Part of a small language model's weights.
Size: 15 layers, width 384, 3 heads of 128, vocabulary 8192.
Architecture: LayerNorm before each block, learned positions, biases, tied embeddings.
Training: a variant of Muon for these matrices, 385M tokens.
Each number is 500 + 50 x the weight over its row's rms, rounded and kept within 0 to 999. Layers, rows and columns count from 0. Numbers have three digits each. The size before them is the row's rms in percent of the matrix's.

# layer 3 MLP down (transposed), 1920x384, rms 0.0575, rows 1529-1601, columns 288-383
097:495500415558588471604450484537544462470513645477494433447505500458423436465453538477460476491527500564518605546512421518457492518507446497550511535483474450499429455507458546469425574539524552413606605623581557514513554608480587559498447519540483510471542501461544549489541530457547491518
107:444500476539526515545495500429497462434601486539595493489569456478483441549446544518599527609452596487469496420463521505548441492571550507567482499440502547501480486528456560394560485509507575531490411513510533502560441493472464476578536410507475589465526551567488495493554513425579480414
097:558460494468462560454481535534395440529558477531610447512541494540515417511528502472403568602462489537519611487601543506509456460497539384532520564491562542536434599591529510469577519474522595467407499482500545475529509507589449500526541575466527502521454554424528474441586473498539432429
110:506494428504422608516530475509437487570435542473427603466440577614482445579533408560546483474503424543560506494417477491493458476524487508488529472430507479515519479525521560527539473422491552296513462535521528463403551528516575519483514500498470543468411471436496465451445507538512485489
104:603486422422535493502476345493484501481436532580469456451511458524529556523448534553491444452502524496484502545459446450494507558519499520588626489487487517420512504535520473410477521536549466393490589477557541504442460439519551515572530559420493484481478449512469585488443465478504464530
099:521514497578448545478432441406517495499496511499471442372484513465528485460576579467508427493549591527524454449567553606428455529503433501528524529479441477457434513462513474550547468472606418456506446451419498575547523564503477489426552447465546589513515504518438538556477577474514580570
093:502554407563487508539467459529400490590543459457528472541446500477595455508422454459532508530410459490475477540550482611530491564511532521559451552502532438484509528515464435556579453446433525511561481472520430433467534497474603529471484478477574579526507549407481489517518515428508594454
107:549496544504481569383528481480504469504500492494491444555570460505472516482455557446405474540543492514511524558533508518527475458534483514418513426537457526541519498586478371513514505535513509428471466420553485515529493411561496466424455493497432512505506494433448514447545593446421544504
100:514510588525589415613510445467472434448472548633529491571475487491449444580479422406469460514542515511564456398428523368400507509480560579476591515508477559528523485412556487535539518471388574517596512520512445518422489504492516440619474475444444467532519553525455429499458530542537496444
114:553504530471452488455412522431500525541458507591406516401429568462489503455543448519536461522503522514510481496584529502562451530415545535477526529460474476389547514513505543531500505471543521479570434461447539534503563454497489483454513478482476592558411491451505521477487462494554489499
099:519343521509506500547561479478475526511565582489512411518467536649511556530521541419449530459420575520421556573556429451480462514401467423484439478468566535509452482496479519481531461481533529528478402559485464451448486555452499444516556531414471476478532397510539471601498515574425479408
103:585488475448456540497490444574543544581464559509450451480463501556576481546541384542539534541431533540530549512483479492530537462575459423482503491554459465437505491504450555482429469494467558508563497517500508560457487505473542481454524486485478511392623518423459492558507489467500541461
093:522472486543543426525595474518504499548538493481519488547549557450500532592562565464450487494500450470517506492510466530467486598594407406458488485519504474494570481454517534539451508486509553634533571536451456586433407474452531532552454479491492584477668516473513461511457472542431483455
092:477441578420539485410497513537457462470503498538523536521481427584551529408437528435547475596533436395420509513521459535529538516512489428382465484487450552496468461504451529492523595456467441600400534414407479511471552469477470471355539366500434556481571517581438406558560483454480456531
097:523477517548511477365519493492555476589460472505510538565577579494494510425467398630526412455440472453539591482449446424550464533462475492514577487513489412487499429465444375498491516594480510447483446537477459422483527556473475590554466434473477488553446521458570536548432475539518466578
112:517446495475507522509561537520484497534490503540550456498485587591463495448526511530522502485446449613484501490425546502486416514453420467509521420545589572496520417495514540508542471493494519468474527500429499546469446501516409510429511475590514512548528436501466517550573473475536472555
103:517457489543417539516482479514439490518406578439565567592558541462555469400529482481382500479558442555471478566474504407519544403460538557519396513467524474432496493470508486550441536606519494521474556489457403519522531511574519480490451515575555569477455555449525482424509546548516456467
101:432424480467459518545568548497443589468499546434514503551437469442416537539453434545523543476480499454471523539601540470492402477423472449535470472477502434470561509544476541488576504505479477515417516502503454573528507435455398482464429501476393566401501498486512460631471443456484516430
095:531610534459549473463524518440443455502528585448433554457523508481514473490499473556497434592496494415439427501466520449476439465440574505492489560509462491476516567464378463546544557466491475428442492515500497470430453419573550468490454448457530484435461543503506457583443516522474531513
100:481445545599561441476487489498509518444498478493633521528506454564415396512549516466520594484464344543429491569494482473465572423485627485486579461532490595432532526461538424525470464519507518575544514545564422524555465498519444555541579511510559461473443441500539521500485587575386517557
101:540502495601558502570556400458468504583568559506513520559498480399583523521473493499500517505470490519527550476544513555497533593457504463526530538466530525528446459399529580401415528524437574520494506588422458474408450495566470483464426566404568542457549461496483555557544641554480561533
099:471453519416401507533486558437463520517470506580431555542450498493505528456495507502512404490538580505474507549498515528576485493512413609459477501550650444479628479507495515487488525499530515451509434514528492471458582527584554573534556544494510584472525475414552469392502449530433576466
095:460439490526487433490426466527495519449523535488578510470529533539482466416515481451475408478527548477472533504579558609602536557574504405487516533453469538485462530532524483518500513492480511480502524470427480599517477549503478467601443475536554495511550386436482549564408567511451512554
108:507458515497481475451493503483526484504454554565511441530586510456476498503504422452415467530448473435503578464506481571485542459513459551569481482561541503464548536491466501448529528462503492599536474554539464447468496530424555584548442542476417450436535548531566527491460464474439533506
104:498525455419449491454421499524482508451485452507455582368612547486521490519481476350476540501457542570371514519447514521661528471510457586503532459469454456469524511480515455519474469582452533451489419532531527509515572563472559468506467507492443440466434553388474440477500488534535412518
096:556446489537429416526571466478461455450493547463547404545494557506461456480498489589468434510517578542490554484552518533501409552507488459519584437520484468499520549377441556469535483470494402504474431513529557539523408438508468456463542503474563452528598393495585479423513426555501492541
103:483493527486465543486469517507569488425482451507532545469532479479473480450556553479466430437506494524542517467522516485481436392474581503493447444472410505502416421437423499445485472530557450509527408633515443521511443550485482482524465524475510635483535500543502516573609486487639455443
098:530449533482460463519589526479543567548479466567539529576533491521463509499499497581499493495535492397514618482533412515493466552462485482496578471426528473547502517534500490541470524498484476495503483593510520534528518500543505551403459534606547464501479509574430534484509584563541532640
092:620600506460524588464487499531467499453455623408472468504454452459578501459557495523518580543591517450495485450376458539445486556559520532457442493410524463506537434471541494427515484520565414588529523455497473492572503479438410386519536538464448556490523549558529531495597555475511538473
101:505535505483450492512469506448445538482449517509494416524526539524515457463490472592445463445452532560512538515470568570476475531526440529486442500393475491477419453510556455574512429591422560502571556557381422501632515473496493477477406488534463531571453464519607454550520518563482492495
084:557491466453471455567589535548531506439464531603534539481595643456573508468442471547493463424462448582428439527664450504501386493428566485594462436545529589518509445447541588529464521498575565499501509513533535485464417413519415508532550647525465558458490459549541517531565495445528528458
099:497443482507510507478560438438458446507561478464486469604662444472453516533500504547533526631475419504402477413569545500517520492421463515558564458416576429498541417525526510481538508504410465410457510543489546514550472484426542461501504503485523568411481405536480545533532438438411487523
104:422571531413530505484490441474438535591490632505483558396521525510569500541505500510524425393516527523467574493462553593468474567531456509504440464535471490530466525486480557599401463519575534584530493583517499485476579590521462533408502457471458466543452494489601523451460509459586583488
107:571420455539494599517501425494486495463421411536533489500426498529483464492426441600541446503554468450494476575473461521523536542495485510514439498442518521461504513506421429465517364461557419444561487545426539473436563578377551562481559548512500411492512545471522575439428447553495534470
100:523483509492457465515492502456455516394366411528529607349520476479516540576555489545529441570498554442566453567643524488533469490446484395586472558520443456508474495512490519551454522450558540530524425513480580456456468592546520490443535474614491502581515513526501510504470447458482608444
092:537478512439488498513521517505460559544558567514433471512526455414381442505417523526493514485473548448515472524490514497493551433478397528421626449430429529509554450534594528473537478571628543418409493425591440556510470568479527455455440492565504545426496512507500517506427505456572566436
096:503546534419529502518454522445533560504470548394574519495533498523506463571522496528526496450487510488490497519481423415570407528523402541472503374522549519542466518480415418584458535533574530376545520519559426473499511400466469474456468511388401468464643580506485470489505430390479459400
096:474436541466516509502545443488433501502533525512535443495468527526505498422412602518413490504470398394552568424527457597501527571469477550507468505540507514449441575462494466518477511537585473558570535501424498437466491483387478568406450542543510561459491494474478520459571526510476490487
100:437584543511492471490445595550536548516462412430469531494451452468541578434501500542552522450443467567529530473531483531478515445472493496507524492493449452564532518491515522570516504489522570469506546522482521473477492420548423462585396520583505511517478481550485464480476469469507495511
091:515505594536422480489563516511515485379588462458590422411534500431454480561496583455485454487504454491508573551473508595507504453464494538459567584476517454435432599456452466532525531418485537500493462488493447432486549506496529510528545490414543484568524481633521548497556460576474494501
099:485455550481363495578457473554511545522535463402461517515554420532424586563492351536553616485490509500448493575482437472456445438497468430523529509494468571473495574513511508525480481572506515567397490475472549511583473541474503449424480489512488346530443451531639440525539468490448438519
094:527486491508434520575532619463484592537589500469450602470436530421559373483480439521440445506493401470507502497572549499626490420518504490567529572463552510541423475431517550492535527580491476476547464573490450517485534419529453418514533555532479534515538477436500511616505515514521499490
103:546504426501541466586530533451504540499551463524635562564485457565520521500507471549622517439480506398576482509499422490623513541491480470445543498496521465482480429475521573433537447413504467520427532520522565437568393533442527545500469476625522438434495516495579457558560535530427557524
096:419459568497577458600534550426565513453474463490548427535457516555516501587464602504553567538512482517562465433492511613516529597484454500436514522458503626402540447511436442607423484408478470462432423499498520487497515427519480444456474520523441473481575529458487478531510553491458518529
095:445445426459484467525468485466517531479478560390594505492527602650497634463497519517432564487506475429499454585538487428546472538452464490516542544596564427538568543473555535614435468480434492497497581548574451534480491461472483476516524551540430613429434470501473462418528440390475404463
103:516495471562444466433542412509504478576499503456500565528449492453536445474540517530595451572472509559446536445406483518492495564496456499481536494482558448533462554575475535505479525470408561580549425406487534500566524570392464471492485541598548471486455454487429559536463495579468473464
103:545489484473486534509575488487506509549475476453533527467497540487582477565473414622605628439552495497459510414478481540510502471436491564539501522480453461524434625560404480489437433586488486533537420454511566552595639457491563528516451492518465508482475428417450523459449512484478456423
096:536468482479538462461494445519490521489427505473468526455548497458511494439541564481506478487580488412541525458587469540550521534445496561425419542499546591511557490505515486480495581571416567499480484448518558448415551398524409552503590546557560465460481447470619534530535439469549414494
100:474484500474562491514499469453441546444527445534392501527483499477535495466476471453514522443568474512440453433472441416490494513475472554514395419505438519510446520544555496422455508488468538461525539476466512480566463589561523484405509417475533513468536472511522460466569480514599509595
116:589464487507466456461425552617541502435412510522577517534486413526591489611461427576466502581599449467498541438501431490428478513454461524445489539580448462564471416446453540582514446453486483483562522573463541340554539430583463489423502412457422510457533474451472490469484444489567536491
100:480453498485547581498472507546422447485530546494553515503522519469559449615560570451541529575469531447590523650558528532590521482514430495579554488481544484620489433475462444460492528516563568492535510504491504501474551512522370510501430582611590375480512550517477518393457541612437509549
090:518549478538538483539493483549542356506501377562534505502455442516468543469526530511471414484418565548500373569576532462505525499443591497565416545449540560580410549492448511537563561582470425432514460541402532499519453503482539491578529481580538444389503534444529573480465394456426438510
102:530533528521396462462529488479480512545571438500509488466469521555626455464461498533531548618530505548501454511572459521488581523440501388467473547542459475525494500517502472510561514524525468510518483430406576511434394373551529504517588503444640447533470462540510519536520486486523565456
101:400504639510441623546549485444452476516537470566576459489509403479565544460483514526558492525547539523544556521498449477376524440520459482470415561492388530456568482591527563511422451532504503486469536481408485496515444544551525515499502521526499415582543529492450497418555525496504419537
106:498579395511538511433581550529489446539449469521507534568578400447530372577449491542520518534466484493547533484446523537465415533442510548576551405409506529435499505533556596546488506521592458463436562505511491508520525439509535508472492415527501540486526502533546407496421528598418530493
101:475591477513420488538529488538499472452530486517498490457464578467491543572466464390500507511455519545564588433474467526523485468433517556480500468533499475499453392560482501485590433484520511575504497472513457509539530446441445494454455523505535437530457522558437517487446557501488421433
100:528451483579473521492554470477527464571390515472473553549445532476454486513460417563580529500520418466540509545508498482513407541516411540516426423394487434528426535549452514503455457446506479486458501496455461530482460489509558542576561536550436421529548452471548420433477541578496479481
107:443515446567423503529489513497568454519532516436474473522570418561483486579520524464469391545356508547425501492475415471533439494517453528513473521531541396423469425469427497495555503470521514491473414462518414606531505457580542524431472535502494499583499414560566582463468632485487462485
104:466446455515523378515458459485421527535476557417457477446462511551530565535548577443487520569504599471526576495576488502561603482477479465493444516610463540483467527496569481620416502489447519429576535488522534440489466603527455432513482493440510522548559504592526534466482478561451483505
109:569503482438521431499474487446567571547474537509531465490554505422515543522474517458537399343605443478511532521479521466560570503526456485501472449571502538477575496467461648562421425536445535461498565538527606423410512451527541579484587607421539485532515481438454441452499457460489512454
100:509542538497481532564433465450476517531529431526550477494480516506549544455501515503533451458519532526430595530544583412559502607547490615453520395483481542471514599446472487508500589472516501524488496538531486577527473422496432556498539451423496482529455623517331406450417522510465499440
100:444466522523556540529507489584541526542356527490583552542552536435575524499463527423541432584464458506506481473581559567532539470477502409497443504554522564416492520452554521501583614415490519518484451462558571511630525448364529523537529536567502533512426442519477473508481499463432565509
103:578559533487460392502590497438511558572509476463541452521535579534438427558521417528515343536488447485493513450523485492423549464576469531480526475489454473529410550597462482485468402494489470498500419462537400497510557462582528520464513610543549460467444533423491555494492512496540449549
094:481430463462508408444527484477606407511555483490573430552462475531471542516631496440463493505468571600496514447484532540440420502603449631461553513500578524529540438550507474456522551461533457428535478534461579497516405512512474512475477445374502475558530538491562469491539516538527528509
112:547536421497476488461450504502567535537520441524496440503601512480431544483565508528619558486515522377485488531503512469525488524530488432551459378569382446526538513445518514518568401543556482504460433530552491534597452487468474536517582465522456461571587441491569532543478405669502510495
096:449542499570610476481429451476539576550577507580508450570564456434459536475469607436530488530500545553413510419584430567475571502404545512512456563454496480495398464477526477420497545563480534519423391472612479428578429539456509586523455491378518536567416469489583577529528523490559577525
126:499492533492425449477494595524503486465413498495552485516549595486514515457562501486558523483522579398519522500521480445434466417535513606588530493460565587476481469462451544471501456525491478387500454425476506463506636490477559516525441567467491597618496530536500520507521532538555451481
102:531624517453486528452455498397513606465502570541456508415506464526573526521406434491518420536513543472481522356516448490500468513542473566585563545525591560615414521368462590416438534513530551520500452507467493567457517503434477525460444536440541549403493600538463492561510496502549479489
108:456516570552504407440441483463538488424525498493544462462470439452497523460444490522501596495464543474559509463547506563596497511479544524451423486494478505515529480560487508495581550447585530491510520532509504596511485508435473545539418506435468469507569501504500605513485559449502541472
094:504521485460477494606583588514553422475532524543524499498531602503577537443520417518511459543472525508411439555495417579474525521444587469553469571456546460574509373533443556544460401529495520459444400506489462648499496547494543542528502535459478484527552518552453497509568589504478549476
097:505413530477523538571597518498530498457466547491503525608420496501479545572522520475540498539481456569629529506497505363474466463506533588515480462508531496475549540481492447427551511447479552475446370487531554612391504473546560516526523494460540481545497518497525521471465544421572525481
093:524467500525523481514492432481632543536410423497527521529464547461489499462488503590510530445372488527420518471513444482619509442569471467419491545516446461508531356480590461486530496438536457390554439547540465420479528499475542515511500521487461527478456488497461469562513499508452545515
103:466606505479483446459515447420459433460516470485429524557466372516379392533516559535478444513536509468467488489436521443442411476545504468591483524511426422529444439476470448459509515566521486535521402515452527468503575555477538504485502457482526467449543544510549469536517468508482542468
# layer 3 MLP up, 1920x384, rms 0.14, rows 1530-1601, columns 288-383
100:450493377518479534468480646529398556556456502443534405461547453502531474479536455499408466462490479483516513506477534471505560467485466536404495608543437448518549528511516485506567552471535529462461560407500518611449524536451605474441567460489504440508502463512534559491506488494520499576
096:587566484581606440528547534484531496484469618580535473476536395502543440486506525462525556483516466464568411492522523463459414449457510428447430481479426483566426539539551536498551439532537482424498557467477371506610527495590513523494529504502516506489499562406450451488535558493601551440
109:515462464492501551501539480458502562523558512456432494514541458462545580454518483572515428505427539603457479495555444408439517490483501468500484571396484516460521435454493543482534492486521504360541610503490515539488512462487543433550520497561480612447561480442564434587439503528427461521
107:492538417446488448587487465507470416515492425532474422501581437532452500491476524564472505460566522522443479451403535514501505519545489531512402478446422512425458456472509452511480583477495470453416465524435582453474492563445467417576503446467554563391572477494515512417581423378532566481
101:467489552421428476457583520436494426554458390562555496556503506518496550509457466386518429435507484518518510490442551430441492484459492508483538501450648575497373526430510537447640538406513450508558425478489485413558475579573530586578482530549586499372493452522584457525550467579550569453
095:559483438506456508518620440544554484577502480499550486480453524457496421551496483498464441499531497502549565455540424465531528451537510485492518473497532559508502487448426487517466447471496503549461506499508373568452531604495495471450536414496568556559542487402505563563492521436490470544
109:498502531492514433496562504466538556549492481540459524619602512481540425553474553501407515496549487513597453635558467477506454389517571442489407490502455493419567572514469424477404468579485489401438515545483498529517463457574513384501505490530510516535518672492434454498457565498498499499
101:545467500490453555461500522494525445504567436525505393513509436560605547575575548490585460505557457547444442482557443451462504563373520522527500499547559466496542472551496525430488536475488447545499491457485497501532470418431543520480484580493527592426530508436460539413596501563478539482
116:535559560559496478487366539484421498567527563561410499533488523543497464496514456431517588494483526459457551568495568465428507518541499490551514480549406443438550551541391508463555457545546496543562499639473520465480539561535435561478554509468445479431512478465465522493472460465551551428
103:524485521502462436595469492544418547455479502521508580453573620559543553562398501496528514377522391501400546572514591506469473577425454532445419559491477402438558482540482529524461507478439506428451492504442539434497473577514521502639527433561549471495474537434534517547599502580559506444
099:488508442436544537536562467472490396473488531570552576449461460511549404482532414572523540454446470480590532559494428442551523540561475531563499482574558452370514488528502429490375444514523473528540538464431449482544612493397498422541460483500381516451563441556582513538512603469507553532
092:523500530561458460474529561521427494518545476324458523392495479503517522389540477579440495496533544409482438577480545472533532499527504444523520446499433530511515440599493505548546442437590500419563500520503534544541527480500484469576584488498462486495507559550464527589372545542550580427
095:496497570454502518490428432536462523501473490535443441502531521619602572396487510482514515392502654535558520496488514470510515423477403501476463414474468476532503458454491561437469490434411489522512423425466495507442524542532473438463500521479467496498376513500528538425524609552489506517
096:530599445548597565517536449486552417451503444444532377504621515501441567521569506427469466463597468585523563542528501547576464402500440433529494445500537574505408493539495491480532463475561493518479447486473528509482475514425589513457398544516538472484449555616468487408526588499476470449
112:529401424519479517584450482516526476547495505513469506479509623512510487451504422487448519566539447474412471496513548511441428512505459596477448455529506480457531493533479495506607579553379504469503348536512475586551569520494538521421444483470464491516567546494505558555541470545518532436
100:476561538498493557435485431336496456490424527554544518484480487502516560580518508525419584531427519534494501447544409505555449450545436529496468533586495432466570389480507513455403531410504451573483615479487505480445489539497400493498455381510505511461502521529496502528495586468404451399
104:541479519523512555579469440407532446505502443520499439589506538509616540488584459504393605496414507402510437596519415444474530512523503390551486519527497451556414507452591467558546596534512469532361470515547468452472557471508512461456472487484440464526482485505503534475498489458512508445
097:519446490455614468493483549572523534555553463560544537479458576565483406441528413539419482493500544522608516390525408448429479405469524524528453491489532466429507433392563523466633531551504514482517591501505507598566456383526520507466515533515494507461517528535522568567524539449379473474
101:452456541595449436520575548555589454505499474551600579545510496527564558434463509550443440408579455510543449399585548519399494429535399531449502462449405444509368438381539424475497407480461412462434506528455546392446560526526465537470533453424504494477544423532472505551503586542461400498
098:577515461554596503438493475526416501526468535403435500500564470484520558455566553541503484502574514505518508509448483589513498484424531530500485483414550452589560495567544549494481518500535537549456507498481429553468461470396478554477459566465444527580570540485499420499557486513536599483
094:550471460500469403539540488649383548435535473492443516467502507435485536511497517492466469434471499499481497537486455484460580558561495475488525549638500557436491490520602427472473554484533451485430481525483464447416484434471502552443501489521407486547389504457497482558461507529420543472
098:529515497426493526452480540534529485493471492484532516556552519428437452481482474547508496552528571570437574563517486518566548505515494382548431472499457510517545531492454520513408541559422570429459472554461439558535468489522508537485488552484555587568470532463458488574574537580548482563
104:462547531560479393504436546476540495458510560523568483428482580461497629490548561566467459343458586556506397410534506542547505573519477595513547436534429551438585409412572541509513522481534550461506483532550538594487511503469560624529544400494502515534556486518533463538493448565489481385
102:551421416539477580515479560565464527579524470482457484433597506485583569500549451581471532458486469478455466500531387523392544554451425476574505508461478424513578436398472458487548541478523501469493574488563515568545574473551493451517475498512472482578525472485582487568538477503511449486
097:392501521487459601483514558515535495455452434418467395497477528519520522453481508526492506454477580468523577578537488472439415530489541429514534517569395463622565443531484502438462498588378569456478487458458491469566576438423477556449537472516475452514482477446553483494561516544532476468
094:490490545402405554444472554464431451466419475557455566621454469510463532511534537553517475467471540532497564525432530501515482464517502527516598467441530455490529506449558469468402476517541390517620469532545525481418572512543554474508438553535495520466467473511521493532525452507526520522
095:474491510510473466564514540564621395506473555537535402463560539542510519584533482539440489527439463507477530460534484398480496472428463506501502593549495531480591484495593441486546533496524466459406510454585463544481534558532565593436449445439500475549559538524462551558523438459493475402
097:525474580430542543473580524488400554530484544548459492522496496500446512495362499458517569429501505578491506474490536531535536534478517545627528539492542495432577457454542540445517516572507511527579397568534533554498526509547521494476503580507468525512448517547568408533515594489500467510
103:529489463490466590571468498484559504509508578554550463564450500594518410461519490389461513421470521511491425429576496518481499481426519499557496469454498451408577450457531530587463482479494465445585613484514489513548545477563525605513501449628522495407490483469565496469568493417471543448
103:463498470406468494498438512496566452460495500550453567511566537530462541471483468546487497557444430496452395525535569486500466515493465540474500370551497575482452508498540496521411593554481488556523609523434592505506531592520507499489496465486527465554386369401544547537526440546438452536
101:435479467453551427522492482429546450502549481444511502478470540441467546486456478568457450533487441486473496466600509520410545437492510552452534531477538516523591518411535512528458474531475588452454493587442493442451603530497492447566560500552521486497481500410519457437474475433473542553
088:486544482548601567488482491497447462456519478543495480531537507496464476394479530478497465540485466414463432476499481542529462438508540521639460524538477443500396472534589489439545513529465381476469575472462545483493494434557409412531464483514548495458551400411468509500500580393483539497
097:448474474471527564472474510432516488585500554531422514486571542510560467511580428494433519490506517513488484501510477525550471459521465502606450493451461387428434443499463560522600493494533477412547538551476490502550578518534521533464530540488563474470571527485470603528549466494482468530
101:517475555442527511506535507502492422389494483482488467435491391517355485503469509373500439543549406469438468507611461543471488494513380472559515539486471463420522520523518508469589487490442562444548409526538544370485477462530407552511465435445520518564445432486526476562584487521522545395
092:557534514464491545449468488514597519529484523531445454545451566533469518427498496439484557522532489581514517554502456505559457619490574393385520536515522558527550482458442458558553467551497486542580506556429396523543491408464516507529506568564509442532497577487557412516546534492495518526
096:509528491497505506449471629464600562465534452413432481521517555541436484546550425547551526477431464517481403589487484497524484489534537509544534433492535463529468394524395521506379495452399437487435526501485521457534522454494342483527511498449510463466417546523522524391547519554456473515
099:603512542500475464429533565545554510479501389538489530513541621468596541442421538493584543485525505495538410454524448435539538405423435461512487529528489520491476518490544547538503513560537477515515401608451465540434606467526484478586556466553489446384559496570517426504486406602467456479
096:520433462554623526501538571480504545543578476428436445538585543452473490555528515506491431443455479551503571454526516520484474514556452507511509464490545470461539497521402453547524540563562555510470532512539474514500456486535552477444498544589469515467529487529534406480513506484576459440
094:487478541386504423540508543509504470589518474420513625493569490547535482539436487478594468493487443513496508597577484465537563525554408596485531524498548561425570480465516490445552486426500516419486476493436553474596516520494522508466507580561555514531516491591401433491523509523501457489
099:612371459603468497479464553498508413428502399504420482538515556454519489431511499503482527497446459473463494542478470485506613500537416429511526477480483416488524533504483430480579436594425480434506536541506458483443459430457509539526444514473426557485525436491494483418512569594567448448
095:572493493523517503432467494451557556488605502499502562486456556442421382580581505494554524451501544493451542395493516495577476553551568515544540536476374513556431486540596540492522482535437566503493426561510514471462551531498451491490481538479522462569501397433569588491514551460508505419
107:502561405455463552625519472459597419455563476518501472588512473592610602498530530516507539491420579476508478522509491409456541587468484556563582463593390464474532458475524481561460527543495509469504501576514563394496587542497500405550426469402579500512485513497478457484467490460518445523
094:454584409456477484487538540534547506401538518491500578493483498444458522525512483503525416548426398458588498490483411586546462467483474438499503502422454554554635481471510410534501485451489505650557493590406526550511522519481521481450456480492419483514580516623527556516441503533548494609
093:475452370509534460454511510450549493466591522512468461473577529475358457501450511613597589503523492583476488479570528477446487617508502576627500595428482499567505600458549585461527472585476578481499446434501472613423462559506586392411417492546470472514498465595524499541518571431573501563
099:479448568432568442508513496476489517490527505417515479569562516441526501646519508540550451552471483429451458545561556533555439428548487515544547494562524516502499548447438496484500491537469549515435432435508477489439567528597510454535435601509587472505525421513558520509482583460503393504
108:485449472565572461433457574549490469491549456517521468492435567459595420495480545494444512533499483624448527550457493569528515494413512404498482489444503451530514528468513497552506551498411498397540512489509456481534423512585454479478556495493507463440631505488523526540494590544487494458
099:459530503576529543495444461547423538488464589522497474456483592454407536512495401475565543540476478511531478458519512512517548473530555479576537574386452489421497492452475587504606513529578454470531496525539370536534521514501593404482475474439474501568508542492523501504522474537573533538
100:487492483505536462456602531458450550531565558487502584467526564512504495433492522467460477466584472516535597468549498493482466485475443402548601599503492470519488474479560591568489539537431524519492515501487521553466438466489525573543505477488432575459503481514469504491534537434373525493
117:440520481477562538474496495482489491565613476469482492467490583544426521460504522463472489336475586519435489569522535428495534421499539446544503500536550559439478514526565477441431470481526536514460558471533503591425473534372510411504505564543582449472485519577472558526547623511487517532
097:494410519521510490483480519419521534492455483493534523400519586443519536615499577453599601541443516500509468517496512511501479506549512450541455531533558489508468488508478539533457523523428527613493469520498437436482567532531484510346505445494488497612474499553440595501490494461442496592
094:416488513504465398417548526546425562530508451437522502582537456498505466510471528548415492501425468441518475589517516517505646547568533438600529571483555535591529570481488533476431476543516516447520509467567459435394489542551499433436520545525525487416541491543421529573534477471515485523
105:456549495508523501416565466413529512483444376374486543562500627530529572505438445575515406512425479527405472589495524498578461553531564502518451521423468506495414581513457420459445521481513511484552476509541549518514408541518582491477483430578453531504461442525522419431531514546483552471
104:473506584450456552566484469567474360418535451643507446562495426408570480350494499464546456513511515503537502617458489443576534539620460456437440470464492505494491476477518491590461533452440556528511451528435457591478485523509514488463490442679389390510524505486489516494501507452531480531
106:515450468520513551487451469477449485537493555555492537630482441465462477556568457415465525442465441429479450494509488611513496491461564586499502534451510454546504494461440450494502535576486558440501461535454590404460497417444577481494514536479466508559479465546585471481424550499484469474
100:408535406466498429483495422466515486506384452573599387488442558506472528510520456555492538556474539505563536407549456514437455496529499468516453508514565445529506666493476427474522468495543492601567610402517494541573498484457545465531461426497407522551511532591515439476490439597500495425
109:485474479468626451576544453510529523468513505422520437451507513511516419523497528558561528488467475559461478450563472528514466576428512521604518499501502497417472458522493481548390332493564461469529497531539446510471615538492490538405420515503488378503497499542542585508493484579438457515
108:518497483453614531470507515504490388507559527545571447528457394539509454525431540418404555527541525546529430527478558508475476590477508487456498445539538488374571490546441528442549539542484551575532471446488569598469638659541455567511439512529549522412471533459526485457433571565566569454
101:418553468520471509532451461508425497516445492435547560556476547568459563560530517525529403483489529493519501587506519459539514547477526466569508491474489471465498450414613385483563552467492503530517398479474552470503474528504442402467548495438460465429455465479395468493487485567437479511
108:555584515495506509495488440487475475554481550470553461497551521526460543483512434479557581500586508555456363617534488508446531509455492503454548451536428491397609495347475517442497474517475451511493510527490553444542459544519455488593566526531528522497593518402478619523489500482557491472
098:592585497450463425481515534424360593494480468416477537554461511454576496500473558452388530555495551497440604483500513541459475461499418488484485472549432506455535560465459458529462499481569527477525527528486502420473415503460491530443459501607508519608535521458497503506519537525557499496
100:502453435440479526551520473389504626533466542520432482514555485511498560457526484545498450468568479430547483461447421497492463432557534523548421382500531570483542536541413443547489495500475582455462547486467494494587504528454490444404576532587547513513492564525511443470491526474436382517
105:481447493433559461478493477520495442559445484529515426483560487476532457483562594583562457541528509548464498460496488509449549449475571513509522528482536517461585440527553428535525508446510447509434558469504482480497429414571558478530412545492433546541513524490454541462448531478574469556
092:505539451523496478513571410474524403547537461579449456535551442518487469485435574521433446432411488533489523534538558483556502478452519606594503551540444517521589567467508506590449496438512430505456432476497492544513460438514524466519465474496579514498438522483467437484541478495394604559
117:514434542385529479484464582536525564525514499505534566457479531534505497520514497540475619519524458483498470501502503555497549488461402461426524449530518581534446496563519521489529416538461500529611568481476551500519407537575478546562435458495578475482607412421623469493495533502425500443
098:495475412528474575497543402541458542472616541510354459414487433564531328480489518483571473464518500556536562553544520512517480516618480455544520535560591593510456507541552534536499456428586551465466581520454470550434504456416477485497540601566540543559505458519494581459487469429573474534
122:531488479543491544490457566586446505508504582495439444500565566504524446488607442522517507469543445412469430442590558452511533450598451501616443501504516392461463470413487536623517517457594468465550470551579476500483487482552536526518541526518496425476546568506557609475465467608369472457
101:508511493450495445556448522478585471494505496531557523572463464558508465412526532534500545525550477537486500559591441592607580564529559522473464531500523529523512480507549502526478506468581422451508560477457540431553450480526557387508432443608447433541407493400509386460498505485546476600
100:546475559489488536494555539472514497425530541458480375452461494494531536529542533458588461397506647570429560539473490448501522551524484514527572504508519452469473573452434553524441521484427523508551508459505522509406486583493505473583455462496598518482500435530522523486551430559552528477
094:584528492360478473487521531448553519542590529495518494541466581496578530446565484593466472488470507539542441522503486410537500507532536398549553502443508474551528448491587556494569548513504533459541494470489482548400506493491557567520491588481567519559561539532451548416525570472441461481
092:565484533510389476447579511537524432511549478502575497405483516498512522455592550444505429508563455538486534509497526482552510478412558464419537601529527506474451472572528576440454548555465504588487502452539481467520500443536410466511467458540609477538514535519456437619441558535463576448
093:447505562439464577509394588425479432447515495544454539520470457390533368564492472502508457460474527552461483553403467527533553473461464507573440504584468512547467485618539485436446487495562471511477567557460553419543461469514448517438453479392526589528408505433404408550481506540526496444
091:502475464433464519493458523543497437631431506511522454472509602480519586444447437497474545478407493538539486458472454541475470423540602506453502422486556506483485561521398610491500554457554441464493503461480492622514479512546496415425547475602508502545491502506444535412455507481513504637